config.toml
d_mlp = 1024
norm_eps = 1e-05
init_std_o = 0.0123
lr = 0.00311
warmup_steps = 0
decay_fraction = 0.657
batch_tokens = 32768
train_tokens = 303900000
dataset = "wikipedia_en"
Each number is 500 + 40 x the weight over the matrix's rms, rounded and kept within 0 to 999. Layers, rows and columns count from 0. Numbers have three digits each.

# up: layer 2 MLP up, 1024x256, rms 0.103, rows 670-753, columns 160-191
# down: layer 2 MLP down (transposed), 1024x256, rms 0.0999, rows 670-753, columns 160-191
up670:483604571420495498502483474559457511493555490513536492473490560489507441542542491412577512449449
down670:495551542483524538524471551469551524494511534473487513540435512496585437512459504471454527421520
up671:532499478562456519447475517510471512461500455529439477528538479495486471518465494545524591510554
down671:491543510522489547470516498510495401524530553505477438606477529476464486521503458488551514437473
up672:470470474464522547452463437572526550477605547471461484409541528480543538528538441488488491531451
down672:382462438523518446534516530472503483503455496471510480484554605484531466530462550467488487420479
up673:471501479569520497505516474443484557552523498546509467492541458492446458426515531546571521434475
down673:502461559522483481537525447428544548470508474517416479466563427431564491523501527449436463485573
up674:484528483485474482489475457474508482506514521423505546553527475463435517515519546561547503435466
down674:538429479419472539415473578516512456484499512496508520469468579573488461538574448522509456400505
up675:549508479469505443626583624464523503491508499518431499519532481571542491487478383465474448486467
down675:475468502503479503450460511473425476503406596426523474451559547507517533477499497515478482491514
up676:584484415473576463506483500464462513505514559412516487442518487519504566459490496535541455579454
down676:493508506527502495510508453517501504560531482515541533541501473540489472469544493568530515571398
up677:501522508484468495445551470468545510486554509498428536446475459486510463494510488538562521454451
down677:514502458486522526524498500574502554481520550511471477538536475501500445568596481475394531508561
up678:494420448597492384519449543539559483527537500406528559495524519532527488469466528400554437518485
down678:502414423530479461483451447512559462402494466466453542482503507522506546587481506506456515553489
up679:443462467538532504522516545471525544519487499468514485455455422444496499561510478463416483507478
down679:510481597467514544535485462508499474517470595549485473497472567489588517553521525459440549507555
up680:486446477438528527493570491526490456483588505539471458472512490463518555396493465556484593515448
down680:474473511427548535525516459546535481517464575527508500485563601515550438536486509519551501510526
up681:474550387450510499556471533456575531562504495467547495474511520447417494501559533522461502547504
down681:472534488463421502504460422539527546415599523463452489419467553521489432495488549429470493515404
up682:498475514546445476514462489541544471453543539467491484452513461554465495536464529505480513498485
down682:468519477529542412468469562499449516504453551496549444499501461505570527470545531483479441548526
up683:555462520529437505431481477522465513498520515525430478494548471510415436523465493513509561440552
down683:505565472473517452516560483597518554460459466456469473447629479530559525473501504478505516552466
up684:518507495584574503528468623522476449535530585463490537520564589465507497486512501466441541560520
down684:482464410476498545464445592490473508535508503498514530480492471499523434483568511512518436497444
up685:510495467495485512504463496520509467471511475520377533506467495479483502497502469474498554531561
down685:488429479501503565495492573531549502540533579564461443507506519503502459525571537465489567391527
up686:515471500471472528556438517404464552484488485515464501550529522478483540553514480401473571511489
down686:475518494448464491502561552513473509520466479527480391566519512469509556514537456510516460446538
up687:422521553500504538482539458410552561524489486550513536489452501566476486458564518538523455544489
down687:434493514465448411545490525473517447446421547563495516487448512489536440493534534464459498565452
up688:507487517498489570439448517470525450533499508524515519465484521525408446526558517443496520435503
down688:473456511552502576547542551526484539471510465497501499489424449523505524544523550433437480532459
up689:513505451503420519487530546449510470444529523529453488554418568510544479524469537452446440542499
down689:527522462577480528536499544492468460471543501586493503550468517486559510534540429479432438490513
up690:493563460440477498544481506504516424540455554531483456514491542497453490466534511436458422566474
down690:526554515514511510523559491536508452524441501511543522559497482492435482463516541540553461527462
up691:402426489472421531502454452527513488435461442497433479574502446458543468552547532440552522493461
down691:506442467555467528492439521556490462508525479546493524536494424527482534460460450488538457535425
up692:468553539464484476481506473468487457462594522568485453519472521478509491503481491516525541471533
down692:520494462472404469491458463554441477560546535542535439556399502510439521472481534471424496516401
up693:517479495522456498506557507526529515488473507506502480510513495471595500462402490438451549505455
down693:463574520553542553540489540457437454433482481476460492453522501520480513448505544427482571496392
up694:461464523536527544419523471531459566497518536591494465516527504561529526498486466538538504468498
down694:508553509543532521455566564495496517607563468462519531474481440482438484460515567515572509526482
up695:439540503451502525486518523486495509454509522516453433500497433433500449441458468522483559516492
down695:452564521453554476476469542537537490513525511580476456518501452484488541399479453491440582506560
up696:563583467478520544481466434563461499445533477494481521480452559541520519458474564500512512495561
down696:536488511497501508578449507502539463447506457477550507529444473473458411507531504458461427428457
up697:539472415528481465529534493459619536512510543566557442520463469568500521437534434486429477558484
down697:490446506513546471478542456515525495460505498521566480473479531527402431530506546512512556424499
up698:460578420433464554499464510527567531516563521501469538461562477567528505564418414484464505394490
down698:450496449432512512566447555583510471536503530523525508523541519559457539529458497413582486475559
up699:516499494456515478490531461442549484525482486511476430475528525499552454488509514528448573416511
down699:476467499507468484504507563504444537563472461512534469461521508545428496502518500471455515558439
up700:495517428427553493473503545463535500521565518476470538451524557480508433558525435502552527412514
down700:534455524505470450478493444487453420544388475503450431513421441483487528499408466564535531525526
up701:487417598513535469482505453461575494538503491531498542474519506457535512574548571452577527527458
down701:531548522455427443560507519477502561536518517505487448527465427561433488475465496511507540467521
up702:484474489532493482509504461463505471541493563471539552537511504517541482505505509544514451453500
down702:483459511508456491520531558486495507466487470566516413499460472431504552510496518449483465481495
up703:447563567426455458504462512477508583480459539491532501499521541521446487539456516518553514494497
down703:458488448494489528548527535382497448527492479448506419524483485520454549531480527513514478520481
up704:469520424476477465557490549472538511522504467527477464414522595539463473478498517469444482533499
down704:497423448439501466553543537536512518457471521474522462478479541516427526432491547563523484429454
up705:491449497500544509463424460490435464502513502521502466531545431433466523478494535460423523466511
down705:480560516511505518494498495474494497530519521510434530530493525535529528492523532511462496485516
up706:503480504475479436491473511457499513523488507545471493557479440591521540542540500461468524568508
down706:478503457570487490458535550570537572548453500489464531576502501548527544486543517521445474477523
up707:494535521485554597401586495474458493473481561535597522459516496579527530526567477471524511510505
down707:510537472466504519504476462433500552495485503542441526551556475549502425498491427543514519489542
up708:496491446499550472498446469495521513525502565493603554560504441458571510537532568462569509521493
down708:487468491443478496548466494546565525429508491482508508555456527510476474479486494417495442497495
up709:576449461462458593538516496513512517540573530491507496453500466482409633485505468571537441432574
down709:510532493435487545468479503518498484479495484543471545505466606514551385476400482432495530475469
up710:467526503478524521467562540544475455596570603565463524457517505486535478526554500430569515500550
down710:509377500517455500508508484457453489513475569452453505510444499497479422504459481409522537510506
up711:565539528469509481509520553423527507450508485494472471512509455549526480480535556541488476447512
down711:448478396545574506486468483442527540475495548419503474505573457502509493547507487441421495482559
up712:532481525444412624522434488498519499455485488462489490465496486537491506577479517523509448510523
down712:503572557546462523509557556514548537418480537521440451458513611558418443533470468523498482551554
up713:442504491504538477504503479542494490479467531548532473468476489487483556475510482463473508463516
down713:535496457529528504520508468466572471505547427494503490525443495460503471523505492490494462488519
up714:512553458590513487515536520466563471523550464508481500514452479481552550504507501507557522601539
down714:392523465515508420563511559489415502474504570503504453470451492428522464430428536535542522501481
up715:474514550487548506447507560509485576471453514532502504496507486527534437484501531560589507524490
down715:444509431470526456522446463426520443493471468532521487508517422488429526539536519483491463487496
up716:495501546545514541518465487476457530519480486479519423511493484515483507483533531492529515529486
down716:469506478435490473496527470533528483500437520465520474538485544514501466463447546382537507518521
up717:515525498537539461497460466482521531472505537481475495446479513563495511522519520499460547508511
down717:488486452530574483516491473495458458500471568477498493535477547515500480500533531477597536473496
up718:535443521573522517408493427531538476489484515445482473517432470503519564483486535564540459517478
down718:397445544463509475402581552477518446546513537526509519502488561527492517511524468548460518460506
up719:491500505495508489532522568549553473507494543533519482532490427467432532519528419569527478600534
down719:561484530499488501514443475500491521464522520481464451495492513482476529537458530573470524595456
up720:497491489579521561450475469449491531480577519479526552484540458508526534554540479484441529505458
down720:569504542461503485507474519445496460484463479508537430462499482529494435458484533451545489560507
up721:515549582487552536447504453479576459468397386604550441495450532487603415486484478483412525468501
down721:435512460457518470525489536515556433583520487516494542557495455516464549535553525508471512410480
up722:556510474491542402426463538501476527515533484505520548512521478476586493510536488489487508486517
down722:491474443454512485477426514528459550469530461528537508533468460583527488477448503485557510546562
up723:554538510474482527497466520519465486572500463454521440538489557487435442506494439548497465428516
down723:483468506527513433458512506492411522522417590496484528466454514595549491497466519493556537530521
up724:491537498595502470526508534531504487526490525462430466442537468510491524478560521559490539484473
down724:481520434544490450518472538574476479475478539492498506570478499495543459520516514606458525551483
up725:508490404497405482518440516439549541507533489541463517461459442483554505509483480461469477509528
down725:539448450539457484570524548460508547498451450470522508485526506470499543479473551527537462395434
up726:536528402433540368545501492531494451552457514442488558529571491534561508492506492473547509441466
down726:505494444491504487475492517524508444560540462554508489559512508521555491464487578536523497502559
up727:515505504469484519564540511499548493535498518431468479536511583532525527388531479518470496522506
down727:523476470539469542543545498528504493517464510505516510464493534472448470508480376427521541465567
up728:471476475509453515465548474472547567542525483528543501537543498503509475514493428504492498513543
down728:493494523488517520543558459515512511453479450447442514490471617509501504474477477513516482481480
up729:561550412473473533539507542472443497534553599454441507569463541499554534480490477581458447517462
down729:466546512524466424546498472487559503476525517555454475504505449530478530535495467587472533544541
up730:416490440477538498541493500445489464478488465535497552516482504533486457506469425471522528550547
down730:497551511448520481497586466518501502444545487531550486449464518534511513428571555495455460433485
up731:483579511464503491552511503509467580473482456482431402526502602527444495565510510491519440581536
down731:385542515526498473565500513530523488493516533506448456465509547525461467543569457450481517487553
up732:501475467443525514578492519437588509495491558494486500490525501521457525502510501579534499532542
down732:529469541470464556394527525532434562433442570555535507482481528488531608501450424469529538631488
up733:481545479539514483406493480457501549535448373467485480496492525480449482518501426465477412561515
down733:462542478583483555501581539571552486519470511487503534563456478523457458454560478503457521511523
up734:450527407517488533514460479361472451462480498440464456497448507489430433487495496540509497523562
down734:438515495463480463489503484521504486501523476484551562511573572502489481496531565531484460407505
up735:496533591449460513535438561516529536511457573414545503486499486483465525479459528418420523507531
down735:490455539499547480425476481537512486511507490466504546431513520498539403493515445523502478451522
up736:458542543546507434499458510552486518435473434456464424574582477517553555499523505500482513559475
down736:514460482499484476514520520527531538570530497456484536505524520457466564443529497465405523494499
up737:504454492471436529520536578456509537454513478390454511541542522479508455508436415493440553531534
down737:473500452465414443609553523501455559510555508520558443579505507494536467519477540480480492508527
up738:553521493580512533470516520489514467465469538496421570495437468453443526556473436493476524465496
down738:474412494513510474492526550512410581495479548500507498506517500477528564487537506480497535512504
up739:481464465515505449503534458437448457439593528486531500468452465516480510517503515462507483499575
down739:504489571490571474564511459518438543481517496547497495405491483448474542442503499467477478449472
up740:468587459514518557545525548515470530455579525458545513511521558476507519478483556494484471464513
down740:518509481445510511473483547565476506499530484503487525514518523501491440525451525486551525492474
up741:473425467563437466524405449545480457540559530538499488600512526534470549568476530433507535486488
down741:505513518502534495447537456436546473461556503462501424523444487554468542503547490437451532441482
up742:482515506476491486433492440470521579506488540480523487568551526489469560540451536466616453552536
down742:525539477460529454500428479447509557523473533517464489467538544459501502485539490476497522496567
up743:469533443496492475524479434485448422549455474496506502489461501454494542521463470512485507475423
down743:506549570471452504418501397567412488512518495517571541450508506518449548480522491546477534463475
up744:514505549549515540390524552549434535500505511535449561513490469451462523518465557468523467503460
down744:459470517577596404475455449449507499548490486430462470552468521496564465454587509483480538570555
up745:476525504500510565528529469464464471458523519458446488498552519501616474490472500501493551480506
down745:498526483474494526398458526465508514520438497413452597454452451510465459575496490510485462467484
up746:505470492501486460456574554493572528465533551586443494548557508443529521530499500545511504544477
down746:479556451473527468451514541440529432512483402555522547460543442456492539423455480485484493523540
up747:494516496518486446538487557495498414446498445494486542587504528528474511470566499578489563431575
down747:532509521452453465496455497516444505444479488467436491535485487478471535454479474505533513386456
up748:486468467547509502546463515489446493518456487469476503496461546503531483443422483572456508466503
down748:502533504599497541506414462471507542522532446506553524550524576587431403572517533496470449453485
up749:453464486526449545441511509526496478561358491530483423464499500505444530491512515508484461549479
down749:466514524551535537473568501499516573567479531524504474520532437537502501563543501590478458554493
up750:512508480510472514495430508417527478522568492526550523460536435567529466526481483482512512530543
down750:520456488506526539406497496480471542443515525508481421453468477459523499479479503445431489467502
up751:485449492518484486445524478427425477528494460483490561524472455530518449496513527551515544501440
down751:519453521531513492480528493517501504522424511499468563461537504459551503479558513474469483439491
up752:501515505508398490507487550550515502509548512516513470495572461517514395472507455437471538483496
down752:478532528438522493493532442489524456483456425506520477556452523454492531503510487498546549531469
up753:535581493495525472483519474479541468426478547516550505533475566522488508493513491488506536517464
down753:537502517526557478520527523523449558455494568526522474485475552563511514481464525422481479512454